{
  "n_layer": 9,
  "d_model": 64,
  "n_head": 2,
  "n_kv_head": 1,
  "head_dim": 32,
  "d_mlp": 256,
  "vocab_size": 2048,
  "activation": "tanh_gelu",
  "norm": "layernorm",
  "norm_place": "pre",
  "norm_eps": 1e-05,
  "positions": "learned",
  "qk_norm": false,
  "attn_scale": 0.177,
  "bias": "all",
  "tie_embeddings": true,
  "parallel_block": false,
  "init": "normal",
  "init_std_qkv": 0.0625,
  "init_std_o": 0.0148,
  "init_std_up": 0.0625,
  "init_std_down": 0.0148,
  "optimizer": "muon_variant",
  "lr": 0.0087,
  "lr_mult_o": 2.0,
  "beta1": 0.95,
  "lr_head": 0.0101,
  "warmup_steps": 200,
  "schedule": "wsd",
  "decay_fraction": 1.0,
  "decay_shape": "sqrt",
  "final_lr_fraction": 0.0,
  "batch_tokens": 16384,
  "seq_len": 512,
  "doc_mask": true,
  "train_tokens": 132900000,
  "steps": 8112,
  "dataset": "wikipedia_en"
}
Each number is 128 + 32 x the weight over its row's rms, rounded and kept within 0 to 255. Layers, rows and columns count from 0. Numbers have three digits each. The size before them is the row's rms in percent of the matrix's.

# up: layer 2 MLP up, 256x64, rms 0.274, rows 4-103, columns 0-63
# down: layer 2 MLP down (transposed), 256x64, rms 0.12, rows 4-103, columns 0-63
up4 115:152140090185112105110174096109096113142123174120201106159116161166081106132091068124117142114124110103179105141109122118120054185157081091127098112117091109183167130151184100103173145130164143
down4 114:132115104148132087102146101103128089085184094154112096149135163166117088133153114120143148188107167138108136163209115118166133101105067055111170112142136110158105158117164171084179147105149066
up5 117:121131117217124078087180171147179132133092132137127119170138133125117175124144133093133140134093135152113171136114117063068086121178103094111105055164119126131137157095079138110193127120122185
down5 111:080171113126065122123137139121156122146130115128121200109097161137152158104151149152141177066169073162105122124101105108049077165114105079131132151116132143123118144093077067148189161161166122
up6 106:123084096180118118108166154059164147134111143145090132144153109138087174117128061144134085168089119154113122176093173138098141116074065090143103117124089076163186135123162147181119124126118183
down6 100:154180115147098079155153168074106133147135154187087114116165181119104147101184173073085103092136134144186135133157104176118137126053129117146115121106132119143117118143110104192121064090106158
up7 109:127135180176093098116091115117199143148118130152129100082133179053038107099138092121129142091148192127148114096153142077131123145138163141157103179088152106118114134112131166138115133102090193
down7 100:084123151137142115100093124035125124102082174087143134166091118099102221144157144163155137096105144185135102137121145170142152102181086146073165127116076119088156142111127169112118169125127109
up8 070:081176121080175119142044122139102185172101124150157133113162147138152131120154109099158159174119149100120122164138095110151067160119145151123161067150108177159106086072092099154182135085123113
down8 065:120070147103105135138147071096104149158099136184127101037090094131174146106200111171118137114128134102092106190173191118158139139108101125131103140069094152116157097151170175116122110129136126
up9 132:105132056146090166138097139165185150081095175079128125185188152142064084107126203064130092166152110109128079143155132086153114116139129141150110110123126147134138114146114132131156140084091167
down9 131:165125070105176121128117139071075102203179121131111145173221129125106065098103139094095131099071130092159131132153160130143131121149133131150135136139167092165123093126132062112105151168127156
up10 071:187198139115107151127095132083175101130128149094089124055126106134117134122111119112237098163107069171130179089156121131128174075108099121144127107120128149180143158112093117153127090136127145
down10 075:180144125106133147158125156178129093161123054116201045091093173103154137141183097126111125155143115131105138161109092124079113112111185113125143131136097157085154124119113131142090156132214098
up11 096:150103159197083106145127119133137193119111111096117110106127083098090164100149129103163178125125138146091171120095164066077135142182107106172074137164098107097156177106166118151077186135116152
down11 090:163158118108150151115147143119089176208119157176135158106130140120064161124111134115097154165164111145124141125087136066129078121132046103127128134139091149171128082029128157154136174132139137
up12 080:181142166177142134137140140179086162123124145142122086144145085145095129129189161123117167155135139044073069124145109147133133106062108128152169077164112155141156130101143031127128126135111145
down12 073:149107152115092148130108170099118124137159127129150127135136146101182138133138165069128126077155143072115112064209131192127128134137126161154130155098137124025105132168078129117063109172103104
up13 099:176153158151113093097054070106110136162155133090092088098130101114096112132146146123093155079114162187130062118155109086157121162161128169172130135164094123126116133154163109180173104112118200
down13 100:102100081122125135106120137073149119148074102133164106146165164161157143100144142084095156071136114202111140144119133173087160111116125117088112093179060106156150152073093198149156129141185144
up14 084:099113171135146119146155086065134145218156154130108111132091172144105118083101131180166150157152116112128099179118151152136067103091146199100183125101129114159120100137097171116152095089075138
down14 084:112090120161134142130113104110210165134087131157159098142136096066130113090132106117140062097080166177093151105141152176160078136111157137156140116188111135135180059104109099153113120176168149
up15 118:144133067150104068125123162109175106090125099137102122191173113081094069118104135099174102139146165164105210123146165130120177142163114092131100097137094087130133188089154121129170148130122172
down15 115:169130137096133094102156099105134159107114162125124128146201132090089170145083107128203050119127114110139182116086158150111158116131124111123100133154131064134095171082146118074119171198118164
up16 090:171056162089052103104127113101189141105132107160139114099101101056105156117112143074169089140131113149118095148146152141152149147103163140146147143164074142149154204133140142152139157157064134
down16 089:157126144111140144074081194131109126139153135096068071123096089097149109134169147105158089172092110118135045153094156055117130140166168158137124119149140119165155133114103154158141194135098175
up17 118:155157147189146115162114144128139132092073129207106124165138090145080091161083116141111092163138184066141131183145128082151144124094114141115116088131125123101160160102182175095110073117072117
down17 112:167152150121176091134173133104094124188093141145141126196121071137130179147089166185115097131161179136088140198091093070086113135111146122095146133127100162099116110123094107148124080146113074
up18 073:099169112102116113118129130091111136137118104108109145148120175135097083170151175159140183113176133166077049175147130164065121172151110119136157092092191073136123160124117108108151142121053161
down18 079:149082137137131216139062180113136092107161139113136076128124133122163111144145076125110109126115102155181146099117164141117118102098179059126086083145078112097100160119161198101170147131163127
up19 056:124111130149173117100113087061150132139152168163158098146204156062155094086134127111180154140090097175173170117129117158123121062139121095115111139136066199113129110145142130077151139139145167
down19 061:122158131089149097123098137143148154182164119131135070143124138158123115123165157127087146136147147068165138141070052115124108125125090123029196099125173163141066089148156097146157156143129148
up20 108:111129108120118161144187090140204158143109121123087157172122104165185142144149117170081098153069095113136113080162129142130099136102076090121154173122079151162116152142085070122189152080109128
down20 103:087121138099079117115153100179092149182136136114160133086148155109136110152091117102153133155103147115187170151143109106144068096167109154113143185073121183174056141113078169100140167108088099
up21 096:157079146129099097144116173098114125147087099114098150139128036109115163100149195162120144133128165112126136127101126177067146191063132141132119145123133139171118195143075087123167134190119116
down21 098:141138123131131078148153188105081130131140139084138140166102079088155137142196140096058158146129160125120153129125161143088145112075117061129105174128079147117070103163082158114132206130138161
up22 104:156154060174113072122080124099134152117151113178128135163148128162113128117151115175147178111075148113074108087209094129088181108146145122169065105127097082106142118157108141163118101163150100
down22 088:154116173095122093126188145194139099119104102170154078127097141078135061126149137128152184159152137155128094146125166088134127125100156131144118101109109194175163068111135124121079091048136135
up23 099:122159137142123076089121102117185111123087167187117161151097142167080155151136120145093118169097095168145103146162032158129103077152105146128180169089092138144118137187083147124133160087146118
down23 094:133166090129113151059094100099133146123118034163083099104103111156057125123154169116099114132132163165115121141113139149157134196161117135149125130105143165156156154172133139141131138036169080
up24 100:132094161105163118113154158121149120106113159105114160133160122118129116197135117152161071155095162151145145128104100103099109196141159094101144047117153084154134176181086042170133087111160109
down24 088:117151096114113132152039185170078072130111154157126197108099168173082131139144117135077186171160088119083098129163136109104178095117120141129151116148105115096139133141182110098143163099098135
up25 093:151138089184142127124128138097113107087065101128137160181163070106145105181098120122161130176077144167117140138141134130081126109189177083130086090166052080125151147136129072129128094134131162
down25 066:164108157161150137156158106145151112112120139092128115082124196104051141107131162146132147097188133144112053107103187139189152102114154178116150119120148134106099039102095147171118136082142131
up26 069:128120090123121114123164103105168128180141126074111091170091130060133105119139163152138112163040173153143115102154146128169149066135179124165135118215122165120148131128139052150104125093122135
down26 066:095129177102172114091144132099160132162170201159127144120075134149167108061105117128110133079155143086102127138119163151086107180115124080123215149082151089097095152164152122140133141170089128
up27 077:141143138095139173139162078088110136164152104109201111130134114130139156132105108148064190163121147065150119187126094137103146108120108141094090103169125068105150179070122094183130128177096163
down27 080:137204119101115130173095105113097150121078098195157128160102156158102175127114140114101165140139142092148126109124105172162124168090149157145085150074124109066148140134100167114067132112043162
up28 090:089164143127140092161139130074157178103176097117126137166160079126153115119098107098128182114170146107083145124077100174078087139138180115083143071104127085120145175112122147180150176164144177
down28 090:117145107120156133135073118102142113125144120137042148110120125181064067119076175101194116198173095111100097139138118151197110103134155172142176142081118111096125151106112160137127159124142160
up29 101:176109111098133156137175104163136180115086164115123140205143174110139172107095122100121112143156126134119147160075107160113101133086119052114143111119209127121120130117102068113191155077121178
down29 090:160103107134146160072128108129129113181072141137092121129152150211127147108138103162175178106161105136119136142102092192093146084110141128141129112143086114082181146120051100182161102084124087
up30 094:150086104096188158099137150109184123137126110131161185122134165068060172110116077119129158161041114136123135164135096141110132079089128104119140101186114087177134125178157109121107117121169101
down30 099:140139125094086094119104157126102083112090100086127125093180155138117146129201101156118208119152110131125141105162108145112129135115096167087182103192209111157140085155177153125099078097143111
up31 088:146168106104108182145113090106135138090136089094095175161103195134165103149167091102064104131077079114127071146130154128112120104114061092097120164155132099176112176151184152152114148151162137
down31 085:083088076160131154151114116172147195138141080181155075099148154147164107199150107144185094126151133161125103122136111114076156086177152105108069111138112149126061134162143103133138123078141145
up32 107:109090120193166123174125131132201200137128105117080068103141086112181157121130103124134094132091168079135115104164191102138149089067133142138104121130157151137150124108090177081132119077136117
down32 098:132174151153151144123105111088189097156098136155153157106177102084134065067132123161116153148158088136170121063150088170111075208102100128162145117100134161143147131133137156092141072111088133
up33 091:096170134189055178068096088138179143142182119129124101149119139165109119176175120084116079111040136154176129183124115088126114119108114127129104157126100155115167122109125133119122117178146086
down33 090:150126097140121090114128114158093121177129165138107155162108127079108185131175109131120119138124102112138131149152111139094235164117119110060121161111100097139202144183084104081073125108146177
up34 117:111097145121210119080126136120129162163161113063085097157170116064085180108145130126184139092201127073104128198129145094132088131110118153140122115126108104145115118127135132142185170132083113
down34 107:100050155132151096128149121100160160144182062181091131127117145061098105091157136161107141163100119142160126124122119153189105111158170092125111093105142084170160136120160081122213122108130152
up35 108:047156117105193136142181081134148147121125126119179105130096097125125117124123215141126119176180096179124134139096147099101128136151114124110054113102118115206143124116152080110113081110174131
down35 111:128168077160122160089095082127161197131151175134077090125123108090117152112102117110111170177187176117149116101137079106186089132076143155141143120132130137150180114077167152093109113121063136
up36 099:114153084129138169138138087155143142112095119068149118101128118112152088086122129124163158113100159120152202139183100175143130203144107085150114106173097061087118126147112049128136175087101148
down36 105:135100166137059141148137122116093140183149126109100181103114108188152119158076130167039125198145070143180149132153167137143118113127112164100113130134151138062143089154107141083146104107089133
up37 105:056164150140162128109196130144179150110108160113142096150169172100153166112157105086126093094114141124090104142146132133103093059156112085123094199156052115134136146108159108131179139106116175
down37 108:163128154132113123140143115099133173181165144149096136126101133117101137124094145219092104093124159153115171117146097151118166101108118102163117181135088136045098143160109137182067175077102074
up38 085:129238108137156142098125142111186178093157146096126107106157091140068157138120155071193105118118120158175118092085112144154101101139121149128100156110074094067136160126091145137150155123142096
down38 088:110090130108126121091149079099137109160109085135138217158146129107143176159069102178066122091145174104100118105135177106164166135105135138105180136158152106104156131157162071151059111145105144
up39 112:117133111107116161158131093115110146048145138158141097145215216087123195127100180097141127126102108135146142153107088159105080107139161123142072139172107137140118062164129144103111126089149154
down39 122:147091175088117140139118117128153169063177173129169110158103220182122165133062143112121091109170141089160112070115124158109093127118174127160117140172155144077111103107153132151121108106082112
up40 127:131168080164091105079120101125083164109140162141044140149167139130146082107147156122096132161132219080162128131092121131121124113146145108136049127175186117111077126113146105145107182152123117
down40 143:171081162052106184161126125101165105122124116125089124145151159090118153137118078138086142120105146119090142179130191079118108162181121126076147127135156166152101105090144094185107174061144125
up41 101:142073087120168109192140085096129190097200118091137136114175131113084109053118153107131127062124118147107101149164161147076112133169118074093118153108149134147156113134173124116138184117165120
down41 107:098153099169133127162161114090121104120169138089125115158052087070182151123134157118097124074145124137130148102117101121106108173146115149083156186121137137113101190201111153055179154135160139
up42 128:136170138166154097093096110148171115111124116182115098128126175095116105123139097117137145086175121103150146161106070072094097168245125111135114134092156113182128162116098156119098195108132118
down42 127:162152156127161123111072149157096099098142095138107088153136187124150084117092153085106124092145145105149139132102107096176187054195067110110182138104134124117139179120119179092111154125178152
up43 102:123093138090141169157117096137110120063094124141148075204144123127100132137079182138137133084124167104177111132144179127130180079143104096178137124159128179109159133140151122131208107147058107
down43 102:130129188099179146133138113107147158118131117152113095120126078093176093175154140102132139067123197122178102116112168147183124045120092088165107099132148175129129073144091126114150152153068111
up44 119:149125143110148067163184158162126114159120101100124078129133193134162180159125111129115175156112150101122109150120092088062100129107177134102080120176164120181152107124035126073134112119124140
down44 100:059166141115122111141052099129138186156184115129127134160138149142141092114087161134114118126088140178175117113115107177126164140115076183151122108112110106158113165103129158110134208152088051
up45 075:118164130165145119141176153138133122136140173160164100134135184156124107117042152103129118125144155114188128102105163164104121149126038133133163047152068131122124147117094123097083164084081101
down45 078:132152121144111162120112110117150091110137104090130170127153117156162080117144131162092136176117146219120178111074123140110138216060081116172128175102056146116111121111109173101168113124141111
up46 100:153086112123086112142124159111142146186108115092139096169137163102076165123112092146109177097026134160182145125165139116094104093173196142096150118158161102073130132151107141146137133085173117
down46 107:131157139102180132105176157169110110142097147096132109112153105088166150133159124146115114106157152125148083105062200086113058203078161150099143130065115133169128106159151110112110139087142180
up47 131:108113137164114124180141206118175122095091117113136092200159164105107116110065186057128064121186118105087128167122134109129136072145148129159086123100143130114155103109119162131093165143162121
down47 139:146094012143110182118086141095109100146147125102106112157121131068163044104143100109100148138138138129125151172164125138147137122154097129140102145193081100144166148094155167097157163166126142
up48 097:142125088160135139100090157106141143073117061132110142167140157078091113142156117108090079116108149159157147104177102093158149092151125094104115185119152113203100118184142169087156202162121103
down48 094:133170155116107154083111169151160117151106131099117167189000147134073139127107155126085158087162118112160126133131149154133050138084152163123132168182139120098129146113153095111125128116113150
up49 096:124105043110163133119180059139159184160136071189114127160128125155130150138102113056195121125059143141125088171119132113112166134119131122144124135166108085111163106176103120140147091131129165
down49 099:122089149109138130132126143138113120117127115129098089099129090193113155121148182107197138099111118192079134183119166081113131121131091169089099093149114165088119102159115198138198162082154076
up50 092:152171142170191121116142141090169152125102099122133119153121113133116235140142124118149141196059053120155099142129130133124133104087099076108158088154099120116111157152094182103135097105167102
down50 084:137135146129111052202150142060107109124134104055138123136136180126106147122130144130108184082130120173153100124112153152085133137144100110101121107180175093079072125133165136159152092177190122
up51 085:102146096113157152181096162121144129141097172094183138066138074085131169164151134140196086182112107182166069139153115141136146147140156075138110122137110094094088129126147100105081078155123168
down51 080:098057163116137085111119148124142084066092135133131121204159150147128113119137057138075134093148180128144133132089090111125117134125064132118193125129181151119126163081155148187172147171131124
up52 108:087144136078099113135165131094058131096105136116156112146139185090207093144103135112135095178111120106118105137084139164147156156115114070120172187180118087152164125129108122098156137104203164
down52 113:168151101134120105127076083159124173169176094222080126138100135102124137124112118194112125109112101144047166156176135114132096138113120104133169100105182178124112108166114118148127087096157086
up53 100:112108103089150124125074130138138140084132124134131098167150145088087083143109094101118155109152111121145093133099188105112154153145221105043159108166142087087178145161141144121125092140193179
down53 114:137171170151101171156137089154140136131120109154088091123072139144066159148157096182101153126145051132141065085113157119119084147106173142066158150105153130103110118162153080091156164175120157
up54 086:173122160135189128080102148084050182174125097103087157104156083113097147196131181108094065153127106151145100139125092137119093133112155172150158128142122124149116155162158112057116111151150135
down54 093:197093094093117151092057146137125088142104120130119136148120109160152137112161102055112130101094148129115191102138058123100122129184172091147141164172137080108172175129132117141154180175153104
up55 117:135166153125101099110129149169134118158076133139139092148123173146093089170125149099113097165099224092119132133104179113117110103190176077083090123140157081128107140183122165136072117082095115
down55 138:124119130095123090108163178109147123089138156105099119086117153104217108098149094135089173104123122186121116111171075119152073101174116159125124123129077198099119119146102168167136160184167086
up56 101:105167163114154132202124136126137140123085112172106057117138105155144171167163098102177189109093137080131085149136191132161123095101166149081098130190139097127148090090136097077150107150127151
down56 099:145112131120147140190136121105147148153125120125091128142177147064114113108155151169160115081130119157170088139123100064188087128123157184126043118082117143049155178093150149108136109142088148
up57 094:160095137178180161147086088118092190114127141162140121216142134082074171176122084075143129138131168143118119073108123081160119108072125147133141097149077090107138156099118106117117110094152157
down57 101:093122131117169125103121195181114130154197099079141113114110158123134125156150105149097145111127154112049160136141160046134119102104081115091115089155190128130089162166154121105152150196136093
up58 136:150151164134145063117095142162080128107104095145187143162197171102134102121135164094112126194142071116129152134166134092141140169158124064151109109136113092147100137135131127121034111065138125
down58 126:099120070130160149109098133117108065129090107096077087147114086154142177151091127166135120098121166161087087189168128139201106055110124132117095112139164103129176131161119117147166144193143145
up59 103:152150124130091094147125139135094162118116117078165154159148176130136085096140116180058148130139126090143096150147089113092075167126158195126156191147166187102112084161143082125103179079106106
down59 095:074114122108115135129140103132142069144164133154105160126111053118161175148127125067177082149116126094096133211088111091141139158099153110157164148077116085123127192128127117173167138161096178
up60 132:112092092135131139078116168116098120113057123117151128184208155104061081113113190080149130187135144128134083150195131107140147133190138087148112099107094130157123135109124127125139173126153174
down60 154:163107080112134102068114117056121066168093165143112159189168155103070061110112149159129119158109113128132144137158154136207142148158120155124127135163125113133138102118099130096055151162147166
up61 094:094149122148164173127152111137097167099125075129131114151097108142125136141080116064172127162137132137160109187137107075093144087092140209110099103148083097110160111144216097128166116167119078
down61 105:144184099087105144119119098099093119113152158108065168126128161153088149172149129079160221135161140180099080159122050106135130123121106146130103152112141177108169118173100124085091151148143100
up62 115:137143173165104147100118167100147138083140183137115068185130111138085104094117123139134081160110172139154126115121168139125112149123141066113072088110148139136186160069138187154156125041108157
down62 118:153126123101144104126100125145127156150105128061115105116078201118165074120159059126087123149120190173061142086150143140143153129133138198138132192114103128127085116154096170150106116185143098
up63 103:094142115199117120137137160073141143148180105103143141113149169174163117095096133138141128141149118089166077125128102154102133071161113151108144104091206131086109075130181082157148048138136091
down63 099:169140114176107122106162140124154155102148119140148111166144135100140132126103071124113117131141131168191163121083085135116099085107150160116122124093044164032147173178146156159054157143141126
up64 121:131107179167091178129120073086121120117127093127097152148079139100109171090076153135116146105109131089145156160142121175110044096122160123141116098203121161142140170089171116162104157166093182
down64 117:108186093116077104112087172132139091130127144169117152126162113118159098113124120120169131168064124155183130091130073179144132030119148159180124106152139144149104083100147200137112141132098158
up65 119:154145098126158107125114122150149133134159098085108146149122138107135182176126170130170091138074120096083140153129140160133061061142168080083171119175125123154147066088116144050155152169175132
down65 113:118100193066109107145146105178069141060173160111088149170126120119142136125089191135084086163119119157130165111131143179102095119115097153079208116096125111109107136124117149151158176141120161
up66 101:089124171077156105103151113090110119101129179152102087125120149125127121158123174174105149129219117099086102115150100140146141095114181161122169163134176107121122133142112156073126126025166098
down66 110:191119072120097132134101094123132142097150116172136128160133080146158133151151076070130086101094077152166181207162119154080173146120099107124098129109050123098139156118169131144110147172123154
up67 105:168132142144074119088161124132146132104077158079104084217169140128104176144097137095133146121108123181154165142104190083134179092135154063102102106146145153089170117131140079093158110140108141
down67 106:178104142165167115120150127107120139127111120128124122115094100061142166098239158171146117098160071078093145104124113166150092140131143116132062138121128137114140108160107097098172092105211121
up68 097:116061159136115156108180119087124131120113094147143134118168128121103134136158160084168152147146149072124134116193184135145057133118136077103125064173168127151182195123158172098130117092095095
down68 098:158146081038146152107120136182111103119165127139132099098104092097074187138101144100082106172122106150201137110105087144108205088090103152120166107136164168168113157155123141138145138132101148
up69 117:072116116125172116190109131111103100091121136138106095082148108156129100114115153132154108114128179134145093142147203160136113142115131086146044072181094116116136157198119134213098156140123101
down69 105:139151150128068124110080176104101146126100118108135113137094120153105147134152138140168176128132062077106158127143096179123101143230120180095121133074118124146117055110114186093152143161165110
up70 086:120152102101148147170117111144161152118107142119153153130079132156168072099087149062135107083151101134133135119133102159043168134176085186091137144170122101097135129159135134096176087115214110
down70 075:157192168137072119086130096050154139133136177153174118144187127156115172114094091120154126059119168148141150106117145113149175129122092183137110082088131184113144105112109090133132141088084156
up71 100:175117122134160111134117152129163164094097103108107171156031122164107183137106067117142142182090123173149107107120060097126124151187152076144136132122083091090149127143179098156086146113120118
down71 093:161112096115131089159198076154160131118129126180130118096131091084131162115144144142100137106118187131171103145094165165079047188108098149093108163132167138178071134127125120113145161141121066
up72 078:100123139141130152110122223109132201174167122163162125119120109137078165162089119179114138088182077133177113135133106152149114126098160099088106147087066086082161132103124085137112158108156110
down72 096:116114103061111088119122154191132144146111087149122179163156106183161092171153088186067179164133108139134092124070169149151172113141116155079139088122114144123121074126121128121135127180070129
up73 106:121091130132102180103105191166096142115175110079149096140123074187042167150133153128186153166115147110182155104150095133120116091117089142098125170136116152166144131093093084177128120152145095
down73 121:067149098110165104086164136096158127100094115167093155157096063134156104118169076138091140118107203131174069069129125159189131104125138093109151133125138139131156113191151104188143160131134126
up74 110:187135128106149139087078114085138099123138105142082122143122102158137168158127123084117086149081110055120165195153172093167168171154096152158150112168093063144148147111164085161170112107115150
down74 116:105119119109150087157108166155135146111119110172147187132073096167142129179137080111148071033116148121085133124184143106139163098108091126092170099114138125165142114205154134111162092112086149
up75 116:160118113131112105141139095048080173155204159105117138143115126104102162114096166132146133085118073128107175154151105132111097115179058137122165176154200107125134125130155125070164083109151102
down75 115:137106104098144124167138115113117104128194083152131086070116124091176097114145041140146135147068138120122199122153129176119094094171135122103157167094108130077124157156121153120196156165169102
up76 110:143104142197061168119140164086125125118122104122146126196150099122152100133104130121118090085075125116113118134156123084070089191119188091122119126138129085178181126165176125105130098159172177
down76 108:148131193158132116115130151142146113152114040203169139108154151133105117127163080138152195167103114083104125076129157127117138085069170114183096159120081129116106122153153102103102063124137126
up77 109:114092117147125121136114170053136182082187115140089129102110131140153124063113130094102139096167143116162110162112131157142066170126112165133149118158168153089203159113146108174113147165108051
down77 109:139149122152126093121111133093110046137121126057090113090103116140123143127204188146098197119132122157101130188149139172200115140086105092155107139137111129155150165096120123055139160149138149
up78 103:122137170148146173138147086020178113135186109101128109089178111132123131160087118129103047150157115074117196171103132137108154138123180106127093116109113140122157140136100115129150126069130158
down78 108:139128083076126149135107153199135119117151159194195110158083126165080138168119115162119116168121076128154124120186085123154151082148188077131111094080123105107140124105126099145073117140085161
up79 090:119119108146135170133098122125157196112114088126173102139146059143082115117140104108087178094124160119201138149112140079107127144057180118149145121171156112088120137085204172147095091099137125
down79 096:136130225065113169162092131149073145164105109086133134181133177160063117179135078106113116098108135140090083082149129125108145127110101134085174135168168136170122076133136127143156124105110150
up80 091:098113174124141098146099155076162158070139075151112154076071117121162133110110082173078137110135105087131199075184121151086105177139152121123114150166171117160113199138145103129114116148145141
down80 098:123144141102152151114098076074180117163140168124170137156169127090117115111158151064148093146089116163087206135148088133101092146130149063132093148128158119141093126113101155058125117145206146
up81 073:119193146132102090148131102113117083141142062183144118176086146152110059091145131159113120133110132133157098130112139147082045195138136134103156133094106221118144115164168105112118129142153158
down81 079:156186129138180103138156091131166129098197130168182049100134113147112104104128129143150158145090177152146164150153157118084120131162146139118090085144084173125089056096105116131119096180093118
up82 088:082134127103170097142102146119115177109114159080132115161149096185119151138141103121177116103137108137125074110155102093196118167107098098196047122131131098174098197137123138134145160105069163
down82 081:148090133147081157080127146101065205148151104088112167147090128157143131101138176130071120239104102130103117134098091154185126122117136163137127185099127137143159096140100117108111102148155156
up83 099:088169098143101139064105124130217124137115098139108161163091073106126162144110119073158115156149146109141097124096093137188173122134116149128112174126180053157168139118169126100116193100134138
down83 102:124118147119168113155158149142127149157114136124173099130162110083095151081114049098185114132185129105150127088069151166120117162108087158088095174157089078129157148112166081181144119173095166
up84 067:151160113041244088143153067082149165089141117154111137132109127117120116117123178150164109069114126103166120098130141126117125174085146110148123168120142166106157121145109095071135109152117159
down84 067:155187164089177074135140126150132145118117135121114113166100156182166144149086173130109137109141120058140093120189153101086072118080103114107162147098222116133143108183111094129136094115120102
up85 080:091182117159181153169136107087163184082087107160159121135175122128130114092132147105159109126131126097158072102141085145101099127196146097191082095171071108103171107135114066130137099132119116
down85 082:114138111175108149146130182145114131123165140076092048141116145139131163139159145088107180095151078122104132115212069114125108101129111162151103158080151100073154143162175170108099068139112116
up86 091:124100169185081095140125149130126149085175195181195116149168151113119099180143123119138021151126097140146138155127087099160091137114148100115129110159113141109113127185092149127173100109132091
down86 093:134090125115158147100118183120106066161179097121113071116132156221115104138169126096094130137109123113100128153090187094112076194128114105172107147149085097126123130154111139136183125193094119
up87 085:137170138144163116137167133038126158155172107105177100167169096087125075085126129114155126103179130164171165119089115122103091093130157115147112135159117162133152113077190125131118133101125219
down87 105:126202143203223117119152129149202123113136162135119107123142116068120085124084094090132087130137125106138142113130127160150173086141106099111118161145089092114145116140117112087190100097093175
up88 087:139134139077063148125102114108136126095118136132147135114109141157170093168160126112096106159128110108172123129125101162139147139125177152088085122191198110165108177072131070144042130062162107
down88 088:127113134108231139113132130208140106129079109109146088152122117129139145090135192152097104158147113153150172104115114163149110122135063199087145098094105123103080175168099135111102079139115152
up89 115:118122109163186121153110130091151117126110082131144088189094079112139116162072111144158070144080106161179143168121153115161113107161176101173080113146091090098180131185107161118116073096119104
down89 114:125092127086160166111151052151097136159151184070129136120083138136172096097094140138112106073138120109069113161151151182125058111096152166133195128108133159172131107113096124131141101177150168
up90 089:133150116143112116128071152144127175144131146143070104105211147125206131160095083109190136099113142120190117158152131085129104135174105086125113130067122117164141164059088142107136101076141124
down90 097:159136162118153188111047164128084071207113159099142106077182114122127168079145117102107163135107153076155118084120134110146171094118144105120145124109118123180135120089131149129099100114125202
up91 130:122184131148139145121133116128151063105076105183068076136112132173109093122107177137081170171098145115115128109173064124124120112191152108181093123084158108159140145185123069089138108126128137
down91 130:107187156134161144145138100164128140151107086187107083114084157091129111133144150121106153069117119089105135193118182082114183127083102134122168066132061135166128083128169153149114116153163173
up92 132:091096181167138078090125139123155125047129112190116113197171092131121111136108151060124132093119194140165127153114094121173123083156141092189086107101156174106132122164131134122104131117102108
down92 125:117110132162134164097139097134128117113121133173131074190114113097138130124070180088060156141150185131205114120085083118108109089194111085129111105138101168112195151120147102138109100155155168
up93 106:147080153181150180114151089113174148086095094171133125145090090104123085128083118173136131094145192116142153143179072138127080130155106125151120145149093182098186098112065099173115132124158100
down93 100:159144144108115173137131160118109139159116072211079119143131140169162098146091072090122098171158085105138120161124074111109134183126146164130165161123163169089077124057101092115145108141110176
up94 074:163140164065108120121073146084142135118191077122134176140125133074199140115128176174105120109110143114167112146188167086167133157078170080111143124102136145124137147123097147181145102095078104
down94 076:146149076104112092147147096125095125106111142119119163179109123219094156150208123154122132110093091129130129127117099142161121126093154112104128095060159178154161087177140084067129125137099192
up95 104:199128091117099089156142143174140114108071111133138130183146118048122103154136119129158093133167074078161141124155167149101145113183086158066128152107129074144134104141126129097166184110164086
down95 102:137101089089112187127121207155097125126175106055081175160104134151122168096145157082160145132147144152111151108096142156130152130087128166033145126121113135073093121081155097141103125142143161
up96 051:111126141153084110129081151133136153112153145212154101067105149096157087141121130100138095154103152140122156165134105104142088040158139121036130143172139152155114065104117155161139106177142154
down96 045:080123160117158135186110088143143116172092148196159086089137083143162111121106101165134145142156126108166140125114163138082070162090159166086144068092172176128071120126173154135135170089111112
up97 083:121061096225143155140123146081158155092075134125161117156133117127102156143108172104169096135148114087128101120154121094145164138172130055168073143147110084140171136095164143097138095078103149
down97 079:135190077105131142126140083133149055211193171127173124137116164105114106097137105124057140127115119125079142149171118151171089142168128184106149088117148151102065108122107108128149130169136138
up98 096:094138151046126162096099086102115157141117157062117168115133108120074103150111173130126172122111164095080141147126153112075143128117110197105150152127156126148132169174139151041179121116163097
down98 106:151144151154126129103139102178105084098127107168095147122089182141137051140126091129129178122122191083194120110146070130124136064150082105144146148165119105173154132119169091136178105066152129
up99 108:079149071125181170144125078115146193134132152092126170123118127125139155152120126145116062131102081137184074175165091135142120111158083092088102106076102173093144139135137157107160138121202104
down99 100:114051123186098112159112122134074094140137144180123114142185187081146174101136169177105148087146145135183108066105116117088153135163109124120154084145117127130131090140142155114107131187077084
up100 090:152159149121139089111117143155112154088198185077131146124152135160058118115107171103167159123156124135155143181168117087091126149122134115152110093091118109148121158034146093116157161059111168
down100 095:141158122122146177127105090077164151094149114121168173102132157148148098098122114106139156067067116104164118129161079150142185124123102112146065192099104144119154127164118143028144111142164167
up101 117:116142189136152133102124130110125142112136116109108141129163115141136151157054138128184115141149125053129106153131121128137091118145114130075091140092149162079108063170134156102174071091238150
down101 128:111105154162159158117131165115111112130066077139158111126158092096150123138143132151092119149163125162220135059106129121096076149152126206142069128119099092096058118137160139166108134144149172
up102 083:099081135098157137125097164123105162101153069049106147130145167108143110063099118104177130138149082129110151190149119109149145200093119106165135132128170137142156177137104063155101116124117197
down102 086:121122123136124138044187199079124116172108145131097155171115108149138134111154122072110163117124155117109164161123135103168153074107113108148069095109098121104172117117165139090128197200106160
up103 114:149128143140185117125126093145147139085113128133136164183132150100111131120163090142191152173059153136144125036155098148156115064138140079091208087135175116092115170132109115101161116118118123
down103 104:089170117148149112120104136093160140111121118155111116155083142116120152165074146155108110125147145199106146154129175172105149107093078142096196081163128157117081105078127082110124174211111075